Each number is 50 + 15 x the weight over the matrix's rms, rounded and kept within 0 to 99. Layers, rows and columns count from 0.

# o: layer 8 attention output (transposed), 384x256, rms 0.145, rows 303-319, columns 128-255
# v: layer 8 attention value, 384x256, rms 0.169, rows 304-319, columns 128-255
# q: layer 8 attention query, 384x256, rms 0.139, rows 320-330, columns 128-255
# k: layer 8 attention key, 384x256, rms 0.139, rows 320-329, columns 128-255
o303:51 71 31 49 92 39 46 05 56 44 35 45 50 57 46 44 53 42 39 47 77 24 46 72 49 70 38 34 62 50 31 42 32 54 46 31 30 51 51 32 71 58 61 53 37 58 21 55 20 43 46 48 54 52 29 68 40 44 53 53 77 48 52 49 45 47 52 30 30 58 61 32 56 34 47 64 51 54 46 70 45 20 32 45 53 48 46 36 69 30 40 42 66 40 57 42 56 55 36 34 63 56 41 47 67 39 41 65 61 55 48 63 46 56 69 62 63 49 58 58 37 47 57 53 62 59 23 71
v304:34 65 43 59 34 28 36 42 51 51 31 37 39 74 70 53 43 49 46 30 47 40 70 42 57 48 44 50 45 63 51 54 40 27 61 67 66 35 35 50 45 48 49 48 82 59 31 35 54 37 52 49 52 45 46 36 54 57 66 57 72 59 39 59 39 42 34 33 53 36 41 42 86 58 70 56 51 65 51 65 65 71 41 44 56 56 67 30 47 56 53 40 63 56 43 44 41 60 43 44 67 49 25 53 49 44 63 58 53 73 56 67 65 35 50 69 42 48 60 55 41 77 21 63 40 50 52 27
o304:46 57 38 67 65 44 51 67 46 55 49 52 39 32 49 37 49 54 21 57 38 47 50 53 33 43 55 45 51 46 63 62 51 41 62 52 51 31 59 64 53 17 56 43 51 64 64 63 48 53 51 44 48 35 60 64 47 49 64 57 34 45 61 50 72 41 49 30 61 32 49 41 44 40 55 43 46 38 49 56 29 65 50 58 52 36 46 44 53 66 42 64 21 70 64 44 79 45 53 25 49 75 45 50 43 69 65 47 56 55 51 33 60 60 40 35 47 50 71 28 42 39 55 61 55 43 40 61
v305:32 44 46 67 54 48 69 59 51 34 65 33 44 24 73 35 52 43 67 53 48 62 55 33 66 57 60 51 42 63 25 46 60 44 35 51 22 33 70 59 53 59 61 53 44 48 45 56 35 65 56 58 57 50 61 52 58 41 58 37 35 50 63 32 38 60 41 66 47 52 34 38 66 45 65 35 36 44 45 35 53 44 68 54 35 36 27 37 35 59 50 67 36 56 29 53 70 72 47 38 39 54 52 42 65 51 49 80 48 57 63 41 67 31 29 48 41 59 41 52 46 58 60 61 37 39 49 40
o305:66 66 70 43 49 63 13 52 53 62 50 47 59 64 61 78 70 46 55 46 28 25 48 44 52 52 55 47 45 58 48 66 53 68 61 59 53 49 42 47 43 65 55 57 32 56 48 55 63 17 20 57 30 31 41 38 55 48 52 54 60 27 63 44 49 36 37 46 54 60 65 45 66 73 58 52 40 42 45 61 46 71 49 30 61 42 59 53 60 53 55 63 44 41 50 62 58 54 60 43 61 52 37 63 59 33 25 33 56 49 62 76 59 38 45 53 55 54 35 62 47 35 52 61 60 46 43 40
v306:22 69 57 67 47 51 10 53 68 41 70 73 43 66 58 28 57 64 54 54 40 56 54 32 39 36 49 45 52 62 33 39 43 46 52 49 68 49 64 49 56 52 58 34 65 29 62 43 33 53 57 42 27 45 43 76 40 51 69 48 52 44 42 58 62 67 31 26 51 48 63 47 71 57 80 40 33 43 27 72 36 41 63 59 40 47 49 55 51 60 35 51 45 59 45 49 67 39 42 36 47 46 60 69 47 37 52 47 64 43 49 66 52 53 33 58 51 38 50 20 61 36 69 47 43 52 59 43
o306:58 62 41 67 49 52 74 58 41 42 54 24 64 63 24 72 45 56 50 45 60 54 49 79 56 49 56 49 48 48 40 48 50 64 40 67 34 50 48 63 68 44 44 38 45 60 56 46 65 69 56 50 53 61 40 70 54 45 51 58 75 55 58 34 28 37 59 59 59 44 38 58 77 54 71 37 40 60 65 39 45 56 50 54 35 54 34 59 62 33 60 53 62 42 45 70 56 18 23 34 43 60 38 40 48 37 42 25 36 83 49 49 42 44 69 35 74 43 61 62 46 38 50 54 68 51 62 65
v307:56 21 45 61 43 67 54 46 65 47 68 37 41 71 67 68 32 53 46 39 49 59 31 50 34 45 58 43 71 37 47 34 51 45 55 59 48 42 43 60 52 56 48 45 39 47 28 57 45 47 42 58 61 48 54 54 50 46 53 68 72 55 33 56 61 47 40 23 51 47 27 71 29 44 60 61 33 43 42 53 54 27 57 58 59 64 37 55 55 73 41 67 67 30 58 38 29 38 45 53 54 45 57 64 61 56 59 53 49 66 28 49 42 45 41 56 75 69 47 53 50 41 49 47 54 31 66 59
o307:62 68 47 58 53 61 67 62 45 39 40 61 51 46 70 46 39 63 66 50 51 22 52 41 30 59 45 54 35 67 60 58 50 41 49 71 49 41 52 38 48 36 85 52 56 38 63 38 40 54 62 49 53 64 42 50 45 44 47 37 29 47 57 52 34 53 45 21 69 29 30 40 47 60 52 53 29 46 45 57 44 46 53 40 47 52 55 58 41 52 63 28 38 34 71 56 49 40 41 53 58 60 62 52 30 27 56 40 53 68 38 50 36 45 40 32 43 23 39 43 45 31 39 31 45 54 58 59
v308:72 33 28 41 53 62 40 54 54 45 49 43 39 46 43 61 46 60 41 62 53 45 54 34 45 59 58 38 53 49 33 38 46 61 56 48 66 34 76 41 30 81 36 41 58 53 35 49 63 51 45 44 58 68 53 55 35 69 23 56 32 34 43 25 50 56 43 50 37 39 46 54 41 44 56 24 54 68 31 66 34 76 67 46 28 75 64 54 42 48 57 54 55 33 48 72 55 52 39 27 78 57 53 55 45 64 38 49 76 89 51 35 64 49 41 60 58 55 44 71 51 43 28 76 56 50 76 52
o308:48 54 66 78 49 54 38 13 27 42 46 53 40 50 65 51 55 16 61 27 21 42 62 47 34 65 45 30 54 35 56 44 65 41 37 37 42 62 39 51 40 54 52 65 44 30 44 38 54 40 56 52 40 52 49 35 49 66 57 42 44 25 52 53 48 54 58 38 51 45 60 44 45 59 34 52 48 54 41 40 46 69 57 61 58 31 50 25 32 47 31 43 37 60 62 56 52 73 51 67 72 41 28 26 60 78 67 49 53 58 32 37 65 49 29 47 60 51 79 62 41 36 40 63 51 73 51 59
v309:50 65 40 71 54 48 77 43 16 36 49 38 38 85 46 70 68 53 59 46 57 37 60 71 55 61 62 37 41 55 43 49 60 44 44 42 65 47 48 42 59 31 38 60 38 52 44 50 65 60 37 56 13 28 58 57 36 72 56 59 50 37 48 52 38 49 38 63 36 28 61 56 45 92 35 54 71 56 24 35 35 51 66 37 50 30 74 27 37 55 57 43 63 33 69 39 29 54 50 63 38 44 53 58 63 65 46 48 38 58 52 65 47 62 42 44 42 65 54 40 55 55 20 47 49 40 40 48
o309:53 60 44 66 39 46 46 67 87 64 33 66 26 53 59 55 33 52 57 40 66 78 66 18 54 47 31 58 25 69 63 43 32 56 44 38 54 50 73 57 61 45 32 51 36 63 36 50 50 45 42 30 49 55 46 48 63 14 59 34 35 24 66 54 54 49 38 49 38 46 40 52 47 25 48 43 83 61 42 64 40 55 51 59 54 30 83 51 68 41 36 50 53 57 68 37 53 37 58 70 78 71 24 70 59 51 52 86 48 37 39 67 66 50 37 38 58 62 38 53 57 63 30 45 37 53 46 56
v310:50 24 44 63 55 46 79 47 49 57 15 56 54 35 53 51 63 63 38 47 42 49 71 54 57 53 27 60 46 67 60 47 34 48 47 60 28 63 03 41 35 27 43 67 71 35 50 68 44 39 54 12 47 35 41 41 66 35 52 24 34 40 60 56 51 37 71 46 51 58 18 47 61 37 62 46 57 23 54 39 64 28 36 58 59 68 55 62 56 50 63 73 66 36 50 40 65 41 41 57 47 36 71 43 48 53 49 70 49 52 41 55 50 41 49 80 35 43 62 34 47 27 69 28 36 68 46 54
o310:35 62 47 31 45 66 66 58 24 60 54 46 55 42 78 39 45 38 39 56 52 30 40 52 46 36 55 60 61 38 66 40 46 47 50 55 30 63 38 36 12 15 54 52 60 37 53 69 61 23 40 57 34 53 36 60 41 70 42 48 54 54 73 51 40 58 19 55 62 54 50 56 40 45 43 72 64 44 56 65 57 48 57 63 59 68 46 62 51 63 59 62 64 47 26 30 45 51 47 50 48 42 60 53 58 53 65 55 45 56 80 32 52 49 63 56 51 51 55 37 50 43 50 64 12 47 45 39
v311:53 42 34 00 65 66 58 48 71 56 50 51 50 69 64 46 55 30 58 49 07 63 30 61 46 57 69 83 45 77 62 60 56 53 44 41 34 37 78 43 68 50 38 62 82 61 61 51 36 25 55 55 31 59 74 30 50 40 54 31 40 39 74 62 51 32 69 26 62 50 81 53 43 66 25 62 58 17 68 48 40 50 38 47 42 25 38 43 37 62 47 72 24 58 67 46 66 28 55 63 64 48 47 80 34 33 62 38 25 47 54 72 21 66 53 55 70 45 64 48 59 80 56 41 36 59 53 51
o311:42 69 62 46 29 35 66 62 34 33 48 36 44 50 82 36 40 54 39 63 28 24 55 35 59 59 46 34 58 47 54 64 41 49 47 38 50 02 70 64 59 48 59 52 41 56 49 56 63 40 32 63 53 46 40 49 74 19 23 28 27 55 48 54 50 61 69 73 67 56 50 49 43 51 33 58 64 60 54 51 42 46 50 36 50 51 66 48 66 62 31 22 46 44 69 40 36 57 24 62 60 32 84 61 51 39 48 30 39 47 56 57 55 84 36 56 82 47 29 42 58 56 34 27 63 40 46 39
v312:36 46 36 59 68 33 44 46 46 33 64 60 51 44 44 12 29 55 39 30 44 34 39 47 56 16 46 92 53 66 43 40 43 46 44 39 41 61 48 37 60 37 51 50 69 48 57 40 77 57 45 54 44 58 23 38 57 34 37 19 41 70 60 55 66 59 54 51 40 54 52 12 68 52 55 41 44 60 39 52 52 66 73 65 61 76 46 76 60 60 68 74 61 56 50 57 47 64 64 40 55 33 65 55 23 80 45 47 56 66 38 93 62 56 79 61 19 69 62 48 17 40 46 49 51 44 55 46
o312:71 48 48 71 38 87 44 34 52 48 55 35 35 48 59 33 59 44 54 40 34 62 49 68 56 15 53 37 60 41 35 68 53 55 64 69 35 53 41 30 41 54 47 15 62 34 40 67 43 49 52 55 54 47 60 55 30 46 68 63 60 56 57 59 43 68 54 51 39 83 59 67 48 45 34 47 43 45 44 45 66 61 48 65 47 40 62 56 53 67 51 66 59 66 57 36 43 42 26 61 53 55 43 62 41 66 63 37 25 59 56 35 68 24 40 52 43 19 63 41 46 54 71 27 47 43 53 42
v313:48 53 46 65 42 42 75 55 44 59 74 62 51 31 39 72 40 39 51 21 58 51 51 86 74 39 53 29 42 56 36 72 56 38 53 65 45 58 46 46 49 48 47 56 55 30 47 57 50 49 38 55 50 24 67 21 44 57 75 59 40 55 57 41 45 57 26 53 43 43 45 64 69 21 46 43 53 63 63 40 38 43 63 48 40 48 56 49 46 37 52 63 36 45 29 21 48 49 74 48 36 56 54 36 65 56 51 79 57 58 30 80 54 46 50 56 57 52 42 44 28 55 46 44 65 57 36 54
o313:58 63 62 52 60 62 59 70 42 65 71 55 54 67 47 46 38 46 54 58 43 57 46 51 42 34 72 45 31 65 59 36 46 81 60 65 60 85 39 51 43 44 69 54 57 48 55 47 50 63 45 59 51 56 54 52 51 60 52 46 53 33 41 64 28 52 51 67 50 41 14 63 66 61 69 41 47 49 47 51 50 59 42 42 58 37 74 82 47 50 55 53 43 44 36 45 63 38 26 55 43 32 56 54 67 49 48 49 38 65 55 50 55 49 30 34 22 58 45 39 31 41 61 58 43 57 45 46
v314:38 51 47 33 57 39 27 47 40 43 45 53 45 47 43 30 30 47 46 66 34 38 61 50 55 39 60 49 39 62 57 45 33 36 35 38 34 60 48 61 35 42 40 40 66 35 47 58 54 40 61 57 58 25 42 53 64 53 49 59 28 74 47 67 68 45 64 72 32 51 58 49 60 40 30 62 68 48 52 18 58 42 50 62 72 47 59 50 42 45 56 58 56 42 65 38 66 56 83 74 41 35 56 61 35 66 44 65 43 35 39 45 36 42 55 65 71 42 63 41 61 53 55 59 30 60 59 45
o314:52 51 48 59 70 27 43 22 36 55 35 43 54 22 83 38 34 41 53 28 60 76 37 44 58 67 46 51 65 21 53 65 54 55 66 44 39 48 27 48 63 78 50 44 30 38 56 55 73 44 32 30 34 62 46 63 39 60 39 78 66 53 74 56 38 55 54 49 31 55 60 53 44 50 55 61 54 51 51 52 44 52 35 50 18 60 41 65 51 43 46 64 39 45 36 47 29 77 54 44 44 48 41 49 63 47 44 22 49 56 62 69 28 55 74 41 40 45 54 51 41 76 32 53 37 51 60 46
v315:31 41 54 57 53 48 33 43 59 29 55 54 56 40 58 17 52 33 54 40 20 31 43 59 26 63 67 63 51 64 51 19 65 62 51 43 44 55 44 19 37 26 53 57 56 67 54 40 20 39 39 44 57 44 35 63 52 33 41 23 73 42 71 52 32 47 51 53 43 53 71 17 70 62 67 46 38 42 48 37 14 39 27 61 70 57 49 70 45 58 55 67 43 62 66 31 59 64 68 49 60 34 54 54 19 40 42 60 33 57 35 61 29 62 47 71 55 22 60 53 52 53 51 47 52 51 37 21
o315:46 51 49 46 57 51 28 24 44 36 55 56 48 61 56 29 21 41 53 45 10 34 63 17 59 38 72 62 64 55 40 47 38 64 47 31 37 39 61 62 54 50 49 47 48 34 79 40 61 41 51 43 27 37 62 68 39 42 48 56 31 54 34 68 61 64 60 31 42 51 69 39 15 66 57 49 56 46 61 66 71 51 38 47 60 40 38 30 87 74 48 31 42 63 61 54 40 61 47 70 52 29 41 42 36 42 70 47 40 54 42 51 53 59 65 58 56 47 48 37 49 50 38 38 39 46 69 48
v316:63 38 42 43 62 52 60 27 52 34 52 36 27 59 66 40 50 40 31 45 54 41 38 27 41 26 47 56 79 33 49 69 41 57 53 41 67 44 72 45 43 42 50 70 47 59 62 34 38 59 45 60 46 39 42 62 67 60 61 43 36 56 60 59 53 63 37 46 55 31 47 58 48 47 45 54 30 52 62 61 85 45 52 35 55 42 37 61 42 48 70 32 45 72 38 47 39 37 40 59 62 80 41 55 56 60 54 29 59 25 49 44 43 50 43 61 57 60 38 67 39 39 63 52 26 49 81 59
o316:57 43 57 44 49 55 69 46 52 27 28 36 60 34 42 60 62 66 82 27 61 44 44 64 29 72 55 63 57 42 23 46 65 46 43 46 60 56 43 53 41 46 47 68 50 57 51 60 62 58 50 31 38 68 48 59 57 70 75 57 57 51 50 54 51 35 60 72 75 48 52 59 60 61 53 45 47 38 67 26 46 35 62 43 40 81 54 34 47 38 42 52 38 52 44 49 38 62 44 55 44 25 26 41 71 36 60 26 52 58 57 44 45 69 40 43 39 54 74 33 57 56 56 52 60 51 31 25
v317:54 56 55 38 52 27 42 39 73 41 39 45 61 34 39 67 65 41 38 65 34 65 47 44 43 54 38 37 58 42 71 29 44 50 79 56 52 31 21 68 58 60 61 50 50 51 63 53 45 56 34 49 34 43 57 43 87 40 41 62 44 47 31 34 52 71 43 67 46 45 29 37 26 54 74 45 46 27 45 44 46 45 63 65 69 44 60 37 66 34 33 41 57 41 51 41 67 58 38 48 53 50 24 24 40 60 41 60 53 54 45 41 49 53 45 52 72 32 41 47 75 29 50 58 50 44 42 50
o317:55 38 25 43 37 24 24 99 45 72 73 53 55 54 55 40 66 47 46 73 55 51 46 42 73 48 58 38 37 11 66 61 49 47 47 41 16 55 39 49 64 54 65 45 46 62 42 75 41 65 63 46 46 48 72 70 72 78 48 37 79 52 46 52 49 51 40 31 48 47 48 40 48 32 37 44 49 40 51 45 63 38 31 76 67 53 43 37 51 61 60 64 57 64 28 37 53 48 69 35 57 47 73 52 46 32 50 40 73 48 42 48 26 52 49 47 53 63 48 39 61 54 39 63 52 52 43 50
v318:36 48 62 46 33 39 45 40 46 79 49 44 68 55 54 80 53 55 32 52 76 32 53 34 46 71 67 34 65 38 59 39 38 49 50 43 33 23 46 71 81 41 42 44 68 72 32 59 48 40 37 44 56 51 43 62 53 50 41 48 42 24 54 52 56 20 34 46 47 25 68 28 43 53 59 83 50 46 41 74 63 39 18 56 55 43 44 32 61 41 44 50 74 26 38 67 66 71 53 57 39 79 37 26 68 46 51 36 54 60 63 46 38 50 62 43 45 36 53 14 73 49 54 46 49 45 52 67
o318:65 50 58 24 53 40 62 58 53 53 38 59 43 30 66 30 48 54 60 54 49 48 48 52 37 76 45 48 47 49 46 30 53 42 50 48 42 35 27 41 48 76 17 60 55 42 28 43 51 50 45 35 65 67 44 66 56 54 42 51 64 60 54 49 65 50 42 55 41 46 65 39 58 29 49 34 56 55 71 34 45 64 46 63 73 40 55 23 60 52 38 53 65 63 52 26 56 60 67 50 46 45 48 47 38 68 39 47 50 52 22 42 31 80 58 43 60 41 29 39 60 54 25 65 48 51 30 39
v319:58 34 59 27 61 43 54 67 51 73 28 46 50 48 56 42 78 70 41 48 39 51 39 49 49 77 47 43 24 69 56 48 51 58 52 35 48 82 46 42 56 40 47 46 52 41 62 60 09 59 43 71 36 33 68 58 64 42 45 39 45 39 53 61 71 61 59 65 59 55 49 51 44 43 53 58 44 59 35 48 42 36 50 51 63 60 37 39 62 58 49 55 40 56 23 51 58 33 52 58 38 51 50 34 72 62 37 45 40 52 47 44 79 73 98 51 49 62 50 31 43 56 28 64 52 42 63 76
o319:45 62 31 35 73 53 40 56 63 65 52 37 39 61 70 50 36 50 38 67 53 40 31 48 55 50 53 49 57 34 57 48 57 72 27 49 22 70 32 44 43 57 67 67 50 45 60 54 51 52 52 26 58 51 57 44 55 45 48 43 37 56 46 32 42 39 50 47 27 57 48 49 51 45 56 44 58 25 75 60 57 34 51 40 55 66 45 38 51 54 47 62 41 43 42 47 36 43 50 60 42 48 53 36 37 47 44 60 81 45 85 29 27 36 58 32 53 53 56 55 52 61 53 56 27 58 52 30
q320:63 62 58 53 46 76 29 55 50 67 72 79 61 58 60 62 57 73 47 46 43 47 42 38 69 47 46 48 60 29 54 25 43 53 75 69 06 43 56 61 41 49 26 50 39 50 67 52 66 64 53 89 51 82 08 42 28 57 44 53 59 71 36 67 52 60 37 74 63 55 50 50 44 75 26 72 43 51 71 38 03 59 38 60 47 37 67 45 02 37 54 44 37 47 55 56 47 99 48 41 58 46 44 55 79 41 73 35 57 35 37 53 54 39 44 63 31 67 34 49 28 42 53 32 62 49 75 75
k320:37 74 26 45 54 35 39 44 48 39 38 70 72 49 49 57 60 79 43 51 33 25 64 26 68 49 58 59 62 64 57 52 31 72 48 44 39 64 52 28 55 54 31 34 35 81 53 69 66 33 40 77 62 52 11 44 74 37 29 43 57 59 28 16 81 66 34 18 57 74 26 58 55 74 58 75 47 51 54 27 38 43 39 32 58 71 66 47 15 72 56 61 23 70 61 42 64 38 27 68 47 50 69 67 72 71 35 57 60 47 37 29 32 56 67 41 46 54 45 50 43 38 44 82 36 46 41 73
q321:41 56 63 63 31 43 44 69 68 28 26 43 40 44 47 89 44 41 39 35 41 41 47 41 36 53 37 29 13 58 63 40 71 50 30 41 76 35 52 64 50 45 38 60 58 49 57 36 66 64 67 47 62 70 47 52 46 39 49 26 54 54 51 43 52 59 49 93 42 75 28 58 38 52 68 42 72 30 40 57 35 34 41 58 54 52 40 52 18 60 51 81 43 46 29 51 58 47 42 44 59 49 73 56 40 47 47 36 52 35 56 52 52 28 72 51 21 47 19 26 71 32 42 76 52 60 34 56
k321:44 46 63 86 59 67 44 44 49 48 55 35 54 79 48 58 22 61 55 35 67 70 51 39 43 74 47 36 40 53 42 26 65 41 55 41 03 58 53 52 55 47 40 46 59 37 50 48 38 37 64 22 45 64 37 58 65 29 78 57 51 47 51 63 53 43 49 53 55 53 74 51 32 19 56 56 62 35 49 70 37 50 54 37 15 36 25 49 57 48 75 76 70 51 44 43 59 29 60 52 35 43 48 53 71 64 55 42 23 24 37 41 52 63 83 68 84 47 31 78 62 66 62 32 52 65 68 47
q322:00 47 62 43 52 33 31 48 66 43 37 66 49 39 37 38 37 43 57 56 10 53 36 51 60 58 49 71 48 59 55 57 49 33 25 49 41 27 53 64 62 53 43 47 48 71 50 50 48 34 47 75 34 31 58 43 29 51 71 34 72 62 40 55 43 68 41 53 36 53 67 36 42 49 60 61 34 42 52 68 52 51 37 59 28 23 67 44 70 47 63 62 12 31 24 21 59 38 51 46 56 52 53 48 35 72 42 50 75 46 44 33 64 28 58 31 34 42 51 35 63 41 43 40 50 34 59 79
k322:69 66 63 50 49 39 50 44 41 35 78 64 63 47 60 20 64 48 70 37 41 32 42 24 60 49 60 19 62 65 55 75 46 46 40 33 47 57 43 83 51 37 37 43 54 49 65 37 41 38 59 64 48 46 59 65 34 54 57 48 37 51 49 41 67 47 52 58 56 55 37 76 59 35 53 58 48 57 58 01 55 72 74 65 50 08 28 37 42 51 60 61 45 58 84 46 60 76 39 11 34 43 51 41 45 64 29 66 32 16 45 26 60 65 66 50 57 56 61 38 33 43 80 45 43 62 72 59
q323:60 23 61 31 49 70 31 53 59 60 60 42 57 59 52 48 53 40 50 41 54 18 64 40 62 48 42 82 39 69 58 55 37 64 42 58 32 22 49 81 67 44 64 69 52 23 37 54 33 49 44 63 66 54 45 47 50 70 72 47 21 49 53 40 77 49 19 32 45 42 73 33 53 43 71 69 46 20 69 51 48 88 35 66 22 43 43 56 44 64 63 83 34 56 28 64 66 35 49 41 57 60 49 40 50 50 25 69 42 53 42 56 45 31 57 78 57 46 57 11 35 33 72 61 44 42 35 62
k323:35 59 58 67 75 63 67 48 54 66 49 44 55 46 43 44 31 27 60 44 72 32 48 45 34 65 40 56 43 67 79 62 42 58 29 41 70 34 40 51 86 66 64 42 56 32 44 44 59 54 31 60 29 46 33 34 64 73 46 45 43 38 32 41 51 41 30 62 73 42 61 49 48 33 78 85 65 56 20 54 19 65 74 54 66 22 45 39 46 43 43 46 58 62 59 40 38 48 25 71 48 60 79 47 52 35 47 40 52 48 81 49 72 41 49 28 59 50 67 62 33 34 43 41 68 62 52 45
q324:75 35 46 57 55 51 46 37 53 59 46 76 40 46 33 36 69 51 72 62 33 36 44 35 47 55 82 53 68 26 45 68 32 69 57 53 48 50 30 20 47 54 65 53 57 06 47 51 55 34 20 60 07 42 47 50 46 19 28 73 55 61 08 60 56 82 62 28 49 67 38 70 22 43 61 61 43 59 81 56 56 64 28 46 40 67 70 70 45 61 16 19 34 59 65 67 48 41 45 51 26 31 31 25 73 59 49 53 50 46 52 57 81 71 53 21 49 29 36 74 16 50 43 50 28 49 35 51
k324:49 26 58 42 70 48 77 65 55 49 68 65 57 48 36 53 42 55 46 63 66 67 39 22 54 60 65 13 56 26 36 38 11 57 63 30 46 51 46 51 50 71 61 69 49 49 69 63 68 38 34 56 42 57 68 62 23 55 54 51 57 69 49 25 76 51 25 57 40 56 49 35 44 59 62 54 41 57 44 77 43 76 38 28 27 44 33 47 39 42 42 55 65 40 67 67 33 44 47 23 45 63 33 48 61 52 51 53 71 47 14 57 36 38 42 03 41 67 62 58 54 46 61 36 24 58 37 16
q325:30 58 49 38 38 24 40 79 73 31 36 48 45 27 57 54 46 58 31 07 58 45 63 63 24 56 63 86 60 53 75 40 34 56 48 43 58 37 72 52 60 53 36 28 71 61 57 47 45 43 58 61 64 63 54 56 52 49 32 42 34 44 36 63 53 48 28 32 67 40 32 46 50 49 44 49 50 25 43 47 64 28 44 25 36 59 51 32 41 31 47 44 12 76 81 48 56 44 80 62 55 48 39 35 70 67 50 32 37 98 39 49 36 52 72 23 18 49 60 49 22 50 60 62 53 52 61 61
k325:45 47 64 66 38 47 46 58 77 56 66 67 35 65 63 63 39 29 53 41 41 34 35 44 59 56 77 47 35 57 56 27 54 19 64 39 45 40 69 26 60 54 67 42 57 64 73 59 43 25 35 57 33 42 55 20 58 52 40 50 33 31 44 46 14 55 38 71 41 53 32 33 51 77 36 75 26 71 60 84 53 32 66 62 52 57 56 50 49 41 39 44 34 45 56 51 43 63 67 68 74 51 54 54 58 60 50 41 43 64 45 17 37 41 60 48 68 62 66 28 47 71 54 61 40 42 76 38
q326:51 49 43 56 48 60 72 61 54 86 38 68 65 53 47 24 53 64 76 78 49 34 89 51 44 77 43 40 60 63 40 40 47 64 60 42 15 53 54 59 50 33 31 68 62 28 00 38 55 66 40 56 64 51 51 51 37 62 49 36 56 54 55 18 58 47 55 25 25 55 68 67 43 46 42 61 40 47 43 58 56 38 76 40 56 50 36 38 58 40 49 35 53 40 40 43 44 65 41 74 58 44 61 55 68 62 52 59 52 39 43 61 62 46 49 46 38 74 35 39 54 26 48 51 44 54 47 41
k326:42 62 49 54 63 71 60 96 49 52 32 69 40 53 52 36 30 50 55 31 65 43 55 36 32 31 27 57 35 52 66 70 64 58 25 25 47 54 31 49 51 72 32 76 44 45 44 16 40 60 28 36 61 48 62 43 32 50 20 49 50 73 38 48 31 43 53 51 48 68 26 46 57 61 54 37 28 33 44 50 53 43 85 44 76 29 67 51 56 59 63 42 54 57 47 38 42 76 41 43 67 51 42 51 41 31 72 53 53 27 54 45 19 66 34 74 46 46 45 42 59 54 66 74 59 59 61 55
q327:31 48 36 72 36 42 72 39 60 61 47 28 50 54 46 48 62 42 51 56 57 53 47 25 79 34 56 50 52 58 43 51 61 26 46 69 59 64 43 36 28 40 28 52 44 60 46 30 52 47 66 47 41 75 47 35 51 33 48 47 70 49 44 33 41 46 35 73 58 53 62 67 50 61 40 41 32 46 39 49 44 73 70 71 35 51 71 60 50 58 71 49 82 29 47 37 49 52 31 93 58 39 51 39 44 70 57 56 47 19 51 67 50 88 59 44 63 57 59 38 45 54 68 58 68 61 47 50
k327:47 69 63 57 49 42 65 60 60 56 41 45 56 32 83 41 40 27 33 31 48 52 37 45 55 93 30 38 32 44 44 34 63 72 65 60 27 69 45 58 37 47 23 62 59 75 28 30 35 55 36 36 31 41 37 45 45 40 37 51 62 47 43 60 64 66 44 43 39 52 67 76 71 38 26 29 56 39 29 58 43 46 45 77 30 47 52 72 57 51 58 64 64 49 52 03 17 25 12 53 55 47 77 37 45 37 55 28 42 49 61 53 12 57 48 53 39 42 67 50 66 85 53 63 54 36 45 47
q328:38 64 47 44 28 74 67 39 33 31 35 60 50 50 74 55 47 81 49 49 70 75 61 43 55 82 48 34 47 24 32 37 49 46 38 34 43 26 52 54 55 29 45 39 41 58 39 45 52 33 70 15 71 64 55 65 47 37 55 58 55 26 42 38 43 29 30 64 53 60 26 46 61 64 72 21 38 52 63 53 43 58 61 64 37 43 31 69 50 58 40 48 48 16 58 37 73 42 47 30 52 49 34 25 69 59 49 27 33 33 63 31 62 44 53 54 14 28 69 62 33 42 24 65 65 04 47 63
k328:55 47 68 74 32 34 56 50 42 55 50 43 33 59 35 39 43 57 63 55 67 31 49 44 33 20 51 53 28 36 38 55 37 56 34 48 50 17 23 64 49 57 41 67 44 69 53 34 90 61 35 45 51 36 51 49 67 33 68 53 39 39 29 32 54 20 44 35 66 58 52 62 49 73 70 38 60 53 71 51 55 43 38 54 62 41 35 64 52 26 60 33 51 39 47 45 35 47 39 34 64 14 60 48 60 52 44 22 49 32 32 51 73 56 53 42 42 44 47 31 58 67 35 73 61 44 58 59
q329:56 51 40 57 99 12 69 31 70 57 45 46 58 57 30 66 60 51 39 45 48 58 57 63 24 66 43 45 41 49 38 35 59 20 63 58 34 54 64 39 41 50 63 39 76 53 53 45 78 53 12 38 23 44 26 54 48 40 57 56 34 52 41 60 34 43 49 31 44 45 45 31 33 26 58 74 60 54 40 26 10 43 68 41 60 64 23 61 37 42 47 55 38 43 71 31 54 65 72 54 62 18 40 63 68 32 54 55 48 60 58 56 75 66 58 57 68 29 49 56 50 55 66 60 44 42 52 64
k329:69 58 51 53 41 10 50 41 68 37 69 48 63 43 62 39 69 46 37 46 56 53 49 58 45 51 62 48 49 34 47 45 49 54 69 31 31 99 22 40 53 65 49 64 74 46 49 54 36 38 31 49 57 32 59 56 39 60 67 46 44 52 75 49 24 41 73 53 43 43 50 28 45 53 69 76 48 43 71 42 71 54 63 17 40 45 70 57 57 44 26 20 38 57 43 50 48 63 60 72 59 81 34 29 29 69 51 36 64 68 60 81 34 39 31 38 28 47 22 61 55 45 48 73 55 47 49 46
q330:62 38 56 47 15 36 40 58 47 46 36 50 57 44 43 39 38 53 75 53 34 53 43 30 80 40 43 34 46 44 58 27 31 53 58 73 49 62 68 54 53 63 56 52 23 58 73 43 52 66 30 63 36 63 87 67 57 49 82 48 63 35 62 40 71 57 44 62 32 37 57 58 40 34 33 63 67 60 53 37 80 55 35 52 36 52 40 56 67 71 28 47 66 52 68 57 59 23 39 44 63 48 30 71 41 75 64 23 52 55 66 24 83 60 79 50 36 34 41 24 70 33 40 62 36 71 40 47